{"n_layer": 15, "attn_scale": 0.125, "tie_embeddings": true, "init_std_up": 0.0267, "optimizer": "muon", "lr": 0.0137, "warmup_steps": 200, "decay_fraction": 1.0, "batch_tokens": 262144, "doc_mask": true, "train_tokens": 885200000}
Each number is 500 + 25 x the weight over its row's rms, rounded and kept within 0 to 999. Layers, rows and columns count from 0. Numbers have three digits each. The size before them is the row's rms in percent of the matrix's.

# layer 10 MLP down, 256x1024, rms 0.0535, rows 164-255, columns 384-511
101:519498510447469488507505508486543501504490525514467541484517544506487482528464482484517516503532486483462472470514495489485496498497512515507492525514472547476556510542496514531501506451508481502514531521527528457514517500505489477497501510547498440493531467522516510483533469481506474521466499497463520497478477493492511517550481499492498555463502488498478478491563489490501525509537
100:474504556495529513521479534462508487496492484544513451459531510465523496484508431572523512466545535495542548518535528405495499477537468499525488506515516515505492514515528527493527481438504548533470476480501483480500498517472497474500492551538495511493485541521494484546486502504505488548477474540467485481471520530499480536513500504516521518501535502503462491535531478511472521505478
102:518489490490487486490496511493514490459559473525511519504492509500513497483553506526528456522474536483515493533477567487477509508446466527503486509518521504468483473581505545482530513484472500511486487490498481522492538506556491502506505511513489475484495483486485539504522495501490511519502494507496485481511479500528497495474494536478485464502564472532472497468513489531510520473504
100:527537504524534472480529497493456505480497524532503575463468512528550474545480440522475477516471516503499469493500484502481523508475539502533493512535460537491515501472518459476524465529521495495530511501546518501481481496488472501516504500475513521482506536479496486464509509523539505470480529493489518455534460495482496485550492466478454506478515534482490456498550551511515503512468
101:533483534478505513506504465477511486492491473440496493486483523496493518488523499503493527501581505503469467516462514509462491510504502518503534507560494540512507486505529505525495508488518504478525507546529554493467489443533510519509505489495483538509507455551511477537527483486472501516571506505507497436463461505540512477522510525494490491559470487477553505508515487496522532544444
102:528497512473522510517488491468536486518482518509494514505506515466475476483467495482528493505504484498509496500507507488458524469512481486511487495516493469508519544464530506512468489522486458530478470481474493459509442470474550503467495503520515504508542499493489538488521441501460503512488510505458503504498543485499495474498502516426484468506547432510520514520472478506532480491453
101:450520517486541552500471465486490495509506499494526472528484467464477468498460480474482505523512507511493533497536494494501485454516507507466506485503498464507453512474465488563491506471543559447462442515478498540482480451520511480503505512484504518504489506486510462512537470529501539476473460464452496497503536510490486539502505523509526465511463540482523493498492508452492480474455
096:536499489501488523498508520486501502481524474493485506508471547494441474505498473523485501495460466506514489482458515534519467496490497513515480483515471554472471515498511506484455516478497514519465500480488513488493471536532510529505499525525494494519497522475522458514511482485523492488503498513498503422519520526533500473502539484526517478492467492510496501522498484484517499536504
110:458549522481490507484501520512476515520505523485492521497480488507466509496507446516453461460525510448510498526513484526509516502480506498489526516488471484473508476468482479513504412500505541517513541468511500499477457579479523529489463528527458504486512485473536464510500502484524491499492498434498463508539522499482481503495487461503454502514492476516463501476465493487483507463521
099:498504494511515507470471490525546493528496499495527495494492530493542542435570546508499506517504472474482470493507504526506515482450452511522507517535510512454486476461512505468481493538496536499473503543483516545474508507461493507538494489463484501509517522505512535480548527490469450480509496552460545516489503468448512524538554520476501501506518503476468535437493497525543492499483
100:526491505511436475526501503465548515490531513521507475510494514465494454533491510466469507482498522480438562469483553460489476507483510489480489512493502519483480504536506498498500538490489550492481467516470491501494511517533488472460512460489480516469510487436506498530518521487482520513511520525488546538501536507458518474507461495483472508491490512521512519572556495515527496516557
100:513460467509445488506556455488467500493518491495501519527508497502575495500502479483507511463522517513523546516470464517484474510506492448513523495464510511528501486508521494494560500527536469536509452516467483490478503488554528512540502503499475494485513532487515540518547489495496459526504476482509523491546574494517504481472523505470513523466475498480509481480526440491481525495535
101:483498499445491515513515456525529486539487561459497480495502503456502524466546498475506450491507544465470525505509495469506473457529466542478508477486529521551539507471500563506536578493469537522494460508509550491478507492490489498532507524512525492516533514512505462517493499476511548493465516530523483531504460522463491489509481505532486454518488499499461490503496498515522496491481
098:510518461517514498472493496536524517498536515479499503494462556506471513522489547527511475492517494531508501470494532511485479522466514527509477461500466538493513507475483478510486481508474510529518500513470491510493501516493471509518526524507483522486510474507541533506513455502444519512488489490496481503515505521462521500449470463529521544549515506474487528465546520565476524523507
097:470509495516502510464478492486466517494502484507548477508480493486473484543519500519412497531508536525463533490512507522482478524483505536488487497522488550515477497480510514527531475466499510508536537503505508509502499480567494508475475535484498499461559502470497544506480492542549533512471523555470504483499485500504480541490492520466447500526494475514504491514446481509508525476509
099:488508497493499471503500528483501469518560496471429503498510475507491508478505538509529476499545480518538486472500499488465526559514518517533509517519513469461491491471509487522474458487526480480530507493498540557483493482502495453505478487522500490522494508546521519506520529500517532527533509444526463522531503443545530498481518536517499528496518493526490495520496513499500468522573
100:549516493488451481498519499493461499486526518525497506473487476480450494481502488522509512483505482461475524489516523488515517530465518497474479521483520509535533502487576507495525480507524489492504426467505488516470515506497519515492502502495476475493498475512475544471515476514492544505506516491480480512517496535551483503497476557503514516521514492478531493517473480492446509473513
103:497491532511474526493481496490524491491505496478512457500522488515496470496464503517479527488495500547505523477453547549493481519521496487477544507508509483510481511484519516520470528513492559448541479474563491481541506476548489486480534528473506510509502484500561521488510447487460536494487512502501506544470557522504511481516465509478478488487472469475514520519518464481448479495529
100:494518484474542495464488513496527482520476535495473511501558483437470493480477515491502496488542503498501487522485512515438499471536455473477513472531479502468502506507472525521472518492497514515472488482493529525487481457526502519483531487480490493486486496468538520459489482522489518452492510494519521550534450516515505527483470467513508524473519518500512535468517428460528473507494
099:503472499467469492455491481462482492489473452521490481490485487501488515498514512466487457539493542500516547523537504473509483506492462520528562517501511471493481493499507460472486514497507486508493453522508555495529486527505509530530516507441479533496486497484527531527500500454480488489446509496506511487495489531501502537499519522493535499532511462466492493518518467496542491510504
098:520529482507492487515491491509475522546554500497523556479500542493532516522519532494502573527477474487500499514503491512482572512469489530574538502506467506518523494518508450495525503527521526495494520516512496473536491491453535482510512516487530480548491474503497476475492529470541532496519492441495506481513504490536518490471495510501540468473517532478477489451436506481475496493447
094:469511483531490453528495484482446470492526531531519505490484522527532514502503444467557491509512531474496536477498529514504492504505485502503474483539535456496552503499555526465452500489493494524478443505492513492485497549486430517520469490503484502454512470518484505431507531496528519475513470511503491534499523467514458523517513531519514516524536484481471493534481514497501493495462
101:513498509504496548510446480531418500517487534530521480476467448508475450552512498498529530499528510523504505546486495501498461508519465478454491489478506474470522465531487500507529481497512482510536490506504522451469460475456465525483503524558505519472503463549512477509480493526502548499487490462509471529511474502505497502544495465508506466497499532528502491467499534473503520514517
101:483515514456461530478525474485485503458497491463512490468523530484463518508449544486471520532478486530523505492475512480528497490482505462486485503489510484518491515480504517475493479514474508523526527474562499475513502477469485506475532509486468495505483484492507484478521521508464471510456486465512476512500502535487513503508470447499488521500486500501477492487521526512554489528518
097:496520489540457517506509506503514491502469517494436468487495537554500553529547457511483562486450488528521503499483486446515478461503498515473503504512527487456501501532460495522506490496487466469515496508493492511534480443539532444495508548487505510465501474509501506508501507507487461520539498501518503529514523491475456449507439494511486509475503499469500529475520491523520500508503
101:474499490524522499534477495511513539495484561490501559509494492498537486516585471481455508474479516541524474513525471465498504511441499484517493482509496514445526518533531489485516501453512519505525500495518510517503492421470489528517521553525481498484514506519535492497526513485502514512462504511513458538507503513483494503497519506491469513473536522517495456500506502519479453490511
099:528504510544514513537506510469514543533502502470520496508538504464566503496443514511510519530500519517507517492546546489491502516514455466488486505533513463505507486465511503514507526509495507502462532503485453478552493486502488516520520503499480476534470493488496498504504471463502518539521480523472514483523471544494485495553506486480517442523502513515533557497499486482490483496507
103:527504437496487447493493490505506494502496458505476473502490502520516504496479501465535512502476501476497527527517496518490506498505538500476469457531465519479474499513505484504520535437512446512515545460491512467498502508504502483471484471511471482507511501472497488571499557501560505485478488457499490489502473490514488528528510490557484475506487502529542551519496458487522536489525
092:506490553481452496483482475470448514517452455447539492564486495440484503511516448515469470517559498503510483479497525488480462519496528510509447512526469502485498515486511506496496470494513477444473551493538559503498535466477490513527462485476468518460517511500495504494501469479506515501475527530503495569489505555541467484439518500513498525535484485507484492518472491486501498529506
097:516502505520533575539497511522521494505472492514480494521497458504454495514465529484522446501478524559500552467484566475508543456511466512472519468539509511530493502514480534495476500531506486496473533466511506518499521481534517487471485486508515485505530476514447510517445489474511528486471533464505487538461502549536460516496503487512466514529482527479515513504502491494520490491552
098:467499501508516498475460490526493506480549537504497495469471501481485513489493493455501548488510478523503479531486512509478475509488502494465466474493466463538512499478480465490500512460504547494538516510504495499514510456478505506473493492498478506473514514514484525475489556514509490466487526478518533504509429492476539464440486515486517481513535503463493505473503512508492518497519
097:494494477478504474469484492520521488499523501514522446446508499524494477573495494520508493521472468479477513514524499522494488513518522510507515496503529499534497448505540489472486543494512489530516525496512558499521490536521538494525520505502527505514490481537496479517457495492522475504503505461519512506483513463527477484547518502493533506506500498472498493509461495487534500514506
098:483491476486485484519482501471503485469487519473521520512474460534474522489503497525511504475488520524478497507496466472472470487446535527504507505457514532513476499525532527509496478520441485505521472504551462474480526415525398525497490534523486446472505498502485491506504514546534480525505505544476521513488493504476547498486526520479515508503472512486505514492466504499492513512430
101:489525480531525519484515512522517499495502544468546475497475499466479522529481518452514504517487497518473448482549552489518479541537487527495515473514518496492479514544509485544507562540536482518485525452520483511474522512504525515531566520501494492516538520479521540512532477522511485526498474504471537522556501485494510504485517515494487529557488481526499466485552496497524475485526
091:511477471468509525521495507491521513503503498527477473529512498436497485490468489492493514534481569503564443506491520486510514552529536550529502495490504514478502484531494496503503460510516493535472483500510493509514502519496511519471447489472480484522435473530471498485515463543508495495529530499499469501506538492519452496508504458489466528542519488483483494523501487547495520496520
099:494473490516502503521455480530475496516509498476483505552470537487525533498497485465525504539497467492488510439487524540446502483481493506494502439519500548495526505517489445519451489484528514494486488478522501465449505490509512480562477500473492458504496501466527487473493513479511513513523500473474470478539483520492507534510538524496468458483494496477526503511477496511495470500527
095:486446513509499529508489494482537500521485458501508526474482529501510497477494513497542499487476490511497527496506464531486514520483463492450522506531511460506466507543478503519526522491500507500530475502499517495501511467519503498476500519498506464447495534446476537471513519515514491479464513498478504471473546500519535518528456517489479521470524494512493513482493507534506480475487
098:490510497503493495474550506480447436476501489487452510545491513488486480462525496474482510494487477468488489479509463499491520495517472485477519511487500486530553515484524560508514506491500519474508493486478507450497512450493522467502448556525468506504519520562534519513505498474500518517460506482509537448529514492488503505491553481488543507517477481475537534487463496519491501466562
104:497449532491518497506505465526517488529486465503505490512545497482523497461504463487444491498497511513476553508502489540485520451493495485492497462506511490504506467509494494499475522457511481514537479533511434542472471445477466509478500515531476466515556501486480489488497533515540469458490503460506443533490485523515451494498489504475482492532492545513509462463469531491532512521533
094:460480507545547460523487528518521460481473504488510504497536495504530490535456529500507469511529541525481507475511447549507523447508505533506548504492512506499504457513477503512508472511526495485530468509487435522478463423470500509524462515501522498484493439487467491526509475541530477459455482490496483497511515463506518580482488515508539467489496484505545489509472482465501504529466
101:515537501487528515417474524506498525489486499496500525512545513514492537490467481540507512473516458492459523565516536507481482510528496469538498505492475483485490486513510528528494430519503543482493474509525485493500497502492497488494526527477481508467453491474488478510458506447529534512541476509508469511468485448523451490461512482509465488502449486511458517514503516500450510489435
096:428497470437462526483518466512486470539525499491499496505521515531491515502476514520514529496481470509489502506478537518425498467474492482502488499494511499490497468482532494487456497572504509489502455525528492546459520498484471481537518500510463453519503496437449507480517513512536493501512515456525517459472533433472502473490513476517466505518502488501477492515545484498512516475505
101:499492533491497481497517504477511500467485489509480493536541479477509509468491473501516541504528559506508490453466505495502485481503475492480473501515474458489501510513530527451477482507478516502526525521515521505495515475486456532459473494492501469495548468498503494475510503521505513475533532548511512504463497496484521487522545469476508504504463512497485489484508502480478476540520
100:505509523481545513496526459514483497497496519460480578411490455511513493519508474489464532506508474455473492507494497510486526460508529501532492464525530514524494496510469497527491460494466516506469524471467511526539528545490479504522522500513566516473468492524519508479449474477505497506517550461456496463498477497438531488490506515490528515509548509495487481528475476477514472528470
100:432501535544545501453469488511463505460498464513511494502455463466473525469526508478524479507471465495453473473437478511512526479509542496481528508505486523491525486436518486478512521502549528510478523512543498483524555482534530512520520505487516506514491511507478501455511475459468490520516545502554512502493469529424486463505465496499515544512439501536497502521491477490498520518465
103:499494534513466493478536498534476483448516481481529489491438510478492507499501508489465511491492491479536512510469545534452470518468475519544514468474535528502499496546555470563515526462458502522544528463483457499469511599497491488512486481480500516532509531491517488493514495494541471451488480498490495460523502468472496479439483478519535488453516502497484455543455511511442489524510
099:478526536533483478525495481508521536507535513505489498508470502503539503501492489460523494487512470495504492516498561489494488519471442506518447531503514510494526490531500499537521445500515496477550515539484521530491517569562515529519486493520513523553464493508574507478522499497535509463522505492539517491536473487523517485516525529513476523449516494459568520517504477508532503493475
100:432507499509467438473464499469493541500497500501512494488505529541505497484462492507484524490434532528516471520510508474497527511499551534470477451475541504495492497477499514505504535523504521431513475516538502490528462583510552485472459505473519467506486503498520467521497503513492510510483520513531453489517552508498480482516490476450541505498546536490508491481468464541536476512466
101:516465481506568484440491518489531473519511538539519482512477520445489518478503468500529499490500478491502509513520573502487505531512578483545492482503505486502526507467485483516502505490466472537499521491518508504504512525492553496448517517500505535496500494493506467474508523515521476453467516456508560546539485501505492530512524528496519498472510475528551506492489543475493497463477
095:515536476461502454474493511513518519479471484530484531466483543494496491447492505487477469490511512506504444479492477483511518476483510520496502484504520514477521465512506471468531488503465474470491458511523482529506495477449475525517503530522495485456500503510514506501466500479479462550495467468525522528509444490488483528536518531533438484506488475532467487493525537518511529504508
096:510504513485483511530522514517509469479496497494509490485485508514486506532518502524506498455473486518530480486523455509499495492514512500486456495488491492538536527536495492480483503480484520469513530564526498462517471481495464488529491489494497495498510459523525469535506486503495479509530507499485497492478484520512491488489473520530505494543473514500539456525466475507493518544510
103:552466506482532511499507469516535549490451465479533491490491460518484490522516522503497516472550533490500471516497484518451511514520481453530486538507483531486453501482549494479518513492490516482487508522456492534498497476494412504572533487497513505523535519512473531495532465447484500509491502470467494500501485466501555500496489448491511479565528554486470491551570527508481487499520
105:485524498505457533480418486498474492464482481515474527473488473511528528511444497525486496513508505521528530505452504493501503501494454503537492507500532484503466511479525490469538532521525502508487503508481479505524515498493503506491484510485539483494534517573500505480472447490550478534476527564483476505481471522535484515529511536445494485515515485502487483548510522515496512550469
103:502492496500498469512488492472496466506477491507497445520588523541461499506530497498496504497505461516491546511537543474495449482528480504478508534529478484506481521482500537480486479487468464491486479517486531487505518515510492486493509531521533508509501461515505476486469493513504446521526475476480520546504524506508475510521512483577466486520520536496467530541556451482491452521533
099:447501503544479491429507472500511458520527500548504510514502511499455524509523532461486501475500561495525512514511443528532522505528475489532479528482498496436502527506522498506565483473497444492476522459498560518441449458490533543496525475482476469489508516500466506499539535501519453523529503484521484497508545479490484499488510495549459472523503499492512478502486496498513483478488
102:439540515484479513506487498486528535492492477468498468479510506496501482504505503500537531515492507518481515482516479519520538540469517542496525532512513475494508517497510493500480472506475494539490516506517494421497496492519531538485514479572515498475510517455493518503520522527548529498505485491500526479509462507552524483494484528453523454474461491486491484490476516501495494504545
105:523508444481511467500512539501520489527497467516476495499489471516501538516510513512498488485491500486484514482455521471511523529529478512486516493461449491549477533490507469484497438511501493484521514542478509485500500457526484521537496482507504495525474525507498503490496455503480491484499487532462495461528485469480539462525547506521492494506543498485481457509532524497498515514524
107:505493513508466555509490517476551484518493486507521514509497506506566485486498493539446501505501479507492491543490546534481460483501486463548476509466511506506474474496447517552466494461492507479513531513497502516516513544475464473515487513538482484547525483481438541469546468518476506484541497484494472470483528514520492476469523483545513529499495475523510526512543511505513497510438
117:496538515500492506492522477517478493526508496500488528516495556450498512475531449492507518501463528477501516494475576525499465474496478500516511480447506491542504535466522485514525551508482525494527491489519519492523475550460452465485537525520521530491525479469483473507474522487513499501517461495511553525507490486458503550502497492538521552478497526489506492476516503519481466483548
098:507504482498495531494528500501516537496519483501549538529520521470515521489480510489435452501502486484450484484515514478504495476537519528451511507489429487516528528495465518479461489517487530503470523487504480536512489537505536508473509534506508520500467486544530483487495458528499490465513517530474531514474501461489497544474496534492505518515499511454492515516494507518479498495492
097:477522541473514503509492489481456460500522494520510493513508520523520501465512485474466498490543483534511517563509499470501465454508504463468486482485495499524509486450492502527510483484499469514492545472481484504501495460533496492511450482521505474462498568474489472505516468487479563489528501502512497548529513518501481531481497505498552466490487460533485509483494510505505472499443
099:482492467574507495460455508534529490477518498532509499499497540524535516538542472535563493514513513500505490463511485495525495518500554539471476502447523480466493485480505503483508498556499537444440493472514494492478491553451509513512475499556539516478514503526512493463461528511477491539533500488508520522516484494534535449524525501480519533506467516512501536523486465520488522482481
098:492491502474461471522494486471486480464532462501500502542532501541448482509474510493528488514496461506504445503466479513488478512520456446520514481483469470457522505473516525504513508521500480490504484464499518465519463553481470512506527495530510485498478507509504497514498491530545492516491490528493548479508517478528503515472536486510495489519456507490481510483491526524496485538510
102:515498492483484504533512474470489508497513492503495507567558472506516509556484502488537449495480511468495483517517513464528482514497474488503513519479525509501512503448528495487507513538462473507482491495488513540491534481516507537484493501494504532513466499511455536501484514533479513446487484456505507465527465471500536480508546528511473463509488482517496504534540501548524492508557
100:491475483518506490461518530490550504541497460469531507496498510555521496469516489541487484452516477491479470490534542500506524511502506484533475483525514531516509496459461484460508510466491500528494525518508507481484502487501512479504492504476534438511515454508486496467476483485512488470496455470513465492488547513485501452489490512503450538510481529502518463513508492501471509507485
094:490490520497499488530499474434545507496478494494458531512500434450482490498497456519515475476490515474502526485479462521461492470498533508461496517522475473501552467482494474486492509531494537484531475530478457474476506491483504500521505489482520488492487481523534527486502489530490515472458492507492515505511501495501500468517462485469534493551460519554469459510483533507513481504511
101:529528549507538483506482482515520491517470500520464474515483526510535524509471489487461500520468490519502451536502485485506482483484545497420518488485494461524500474477466475452495493497509498512465545533465483506483458490503537468452498492482519507484522502475494475503490471498483446493534510533484509515518485506531474471522518521474487519481505497466505501500470505469497480504531
102:480479520508545529483565522534445486509516482484502495503483498504491478516453471508540509468489494486467515449520490490525521517493517480510499486518503548529518499524509503484553518489511519516485513519506488508483477518481558503487471513480525507497542468496547501500519547528504449492507546499504488527508541500528515492482501510504461501490479426464504493522463451487486477477513
102:539519478490476501471451546533459478495449458527503478505498496503515525495484457512524521469518527493487561504488448483515545547476534489466500507521480502502480501510484485493469477507486470472475484463488455481487502509490525525500488488530472481445493521490502488524496443515481531519495502459508520512466536494500533513503512501515487500500514463487502496565491554512499546477529
102:549490504521504529553494509500488499452543484468527500465487523495527503527474507483468514512430536522498434432479470523466500481525493491499539574485532536475504510478545486455530497525524498503515538500527518470537462494520520477575504486469481500531509503533518502508505482513482512488522506508502499531497519502520460495503490485516529516513482508481470499518491538457501543501437
097:511506524506492536521516488480441510469521490483529487519525521518542452476537503509502490479546496492494508470478526459527524475545490470505510506507484515485509500468518476494539507504462492489500468528503449561477511573467558537521481464517518512480446494496504511522503492502507493501500486508524520475516457516468471518549479507551503434523514501530488511561455505485532516516500
103:508476540489495520486543513538503513514499501483469467489568513527530499519530468499537506529546477518452519518529506502532498485511506494507484498516503498486520454500514492498526490503514516510501505458481529489525489490511468512494514497490508508508493476515503491488508486486523488481492442528478505447481557550515473488474494562490489489538483539510513502527545476477519497475478
098:547525509501504516486491526513483509514545455461504498494506465477473513445512472494509517496505485482508448522513469528494496512532495504498475494532516465513496474520504494483501498493467486499454517498537523516429468521517553493507495524474489505493496466539529502513487487516524523494556516437529510490514527487488496496508490483483538486506491478544469476512506507489477518515477
097:532520512514474491514508528497492539482458526504482487485495464487520506501484537513491460585561551492548544539511525494488496517476490466532467531557449498531494481480503531432524488498510476522504498493474474494464522530529470522504501450540474484507511524505496485522480515519496468514537481517499545540495520548502490511511488502527490508524493471508499488551535514540507498499498
098:540485481534514493499492522490484513512472466467479512493489513507488534537497488502540522474486488509567494473519468474477503519520530494504492503516520496478483479504500530514496492505501488476507500529503462460513462517501476495501489487523498527477469507483475551499556487489510528528527458541553473496504475529527514483501504471500501516534471515535493454444478522526529486486491
100:506482555465527487478524518488515499496507531520498487515472483501456512505519482515521472446515479488488533536484488455470440507495505501516476436489524464504538481539553498501553497463511478514480528492510527488489519478485547481498482524530464457512472494487492497513491582568520503459515472494527455491524532470483497525497500523512449558510487450468502502496474505488505497512551
099:524476503432494551573512539535511476468489488517482503485470511527483499464519537545468509498463459495462552535489503530468520492494486514533530493521491523503493516568458511506477486474511497509514495521534499446444538508517455519497484515446529533526487497515488501506515481507500492466506490476490495524475479496494510532491494522520514559503489499473523518507574471537457491482546
101:518481497481491517457516479510448528525484490532524492484520520477499521532488485479515489515497470462536533475470514529514499481499505542472531482491512495527489469486460472513526493502520491513501508507496460498514494561501490464498476524521482486496471540500504493488525517487492468457494521500486513494513484488521502525495527470486532493477545484516502479456505536489476510485536
099:479493468533551518475473513512471464500501456483531487546526475504502494470525466528481473542512461479504461450475466457486483462481502448530526455529489470471494455475477471493502508547478495493482517507529529496504493506457534461513525543498457499493499479495502532507502483559504506522483525502525507484494523513456499504458527494557471492504473513509479531472527505527490528540492
094:482526502519553486542482484532486506519492505502486505502546481537588459463486482537496483509485503474481512512472497505512501553471536511510547490516511512503534499504529441494468497542494481502519519486501532507486482538484505445453471512472513493554484466506480519532486514490487524474526508485512507491461488522501520473533478518481505489527504543499512490495532500540484522461465
100:491476542495501485478498488538468501517483480501507440482494553473466478496499527470505472445487474507532562497523529484489458507515480532489479500494503540488505499515518563501523475485502537478476486495451481502537516434584471500487501501466487510528526513527461508544511503486426460484496484507442481536450503494450507515469533506519486489529509465483514479489517546531529519525536
098:508478493515537465483485493529506478479470498509452449492473506496502496497513480494521500532494473532488474515492518515529520502482512497477450491521476475501531475493516484471500473508488477488524497520488488473465478499509508502485515498531503527555497485534529503522497518516504498459490465518480553495510460477486524484523516521476508534481504491485432466531470521483531472553539
099:525488506544496490515514484474516497492474522525466547502485459491493480519515483513498518497501526514480535547480477492505511502494493481505469489461475502474517482524490471492509504454515466455483527508470498529470476505513507501464527547468505497501499525478446502491484509499517484524446485513485531454463494488469487517500460485481525548483491491536470532533537502487487531492508
104:495471504503522498501560533524499504542522421475592478469492515531504519520459526497488435513488511475509456512495485556476531488455514488512528474436482493465532482493497490489540545527478487566499488512517484498442500552461521519502509504478465493498501486523487500516518481488464492525476498452499525470520499506503510514516548481540533533482496525483531474475478555537458530537495
103:538493536497520486479509524465510503535455499517516522487475529528529541516471440519479502475475443525492504534531480456469476482465512452537504493498496509504510523526476494528484478501505496453493498538477527455481525470522470484466492499459521480491508489428488469538522541480506499460489495501539480478465502479488523490532518507539464471539524510478497501488523516496518512472509
100:504505496538503542487492505459498530479513524485517483481516530493494457495464509515478505488541442485500510489478518520504536526484469510493517463487528517532530506499482470529494500457479530529471494531492500481532528522474422486509503495513544525502481499497482477507516510521455534517474509496508496460454484453462516486526443487478526499502496481519481470506559485467527495515521
099:473513466494487471489500532545512461538500528487508513495466504538495500527503514484512510516501504458500529519530492536440502518492498531486531540528499492523464501509521533446485509500543489533533494554474496498505504417495494497482517572543490517517474467498494511525460499470508507531530430491493499517483530479500538508477488497467489492495476510547526509461516503482532519504506
098:502488494489524476487495494499553496523498481507509469500478490500487524540508461535507502448460508505457509508524474442535469486538476537467484498509498487511504503519528517505486463493534485495526495505500487532516437510442505485506484495474518548465496501489489479494458490526474529529463516479483472478471454499490508484517476540466477512487472480488538566489480478482514463477537
096:495477472472470486524454489516487473460494523502515494528500498530535496457492517514458521487483521498497504476475561513499493547523528534493482485467489486520501464504512480521434478525464488518526487525526523517506478482510539527508450535489505539498568523494480460481481542513489515517505517488532512484498509511535491488508494502488550508507545476514492541448496516528474489485487
099:491503468444483519569446488501464497530473571500508501510462489463483457487516521478487501488546535521434502531507499542485509508501466537508504507561512487499482561530500555445514507491530516550512462541495500478527473496521504527485539515524510511503522497515493532511541465523518512485525533523490509510547487520478525511499492509536483521531501574528514510488528456515529490465405
096:515500478495466499511497501508502453503452515448494445521517496485539496506462533467530478480498517486497527497447529513500523512502500507504516476491526500503512462513517496484504526512488519475491480518512448542506496485448527496517511486470491506536481487514507513512494466523525538514464477477458453519507472496508477507492528488530509526495447488446562449492529500496478509498486
100:463506507520468482472519496515520525522537515494498501460489495463496467493485517516494469481467550509484482502551467512588513519530463493541470533528490475488501473533512513457488498497501515544520533505504492518443463487494511499474559501507509534488530515519483481476508470487512498512495495517505543498493483517503512440490481529448476493509494501480449474504458498500482527496511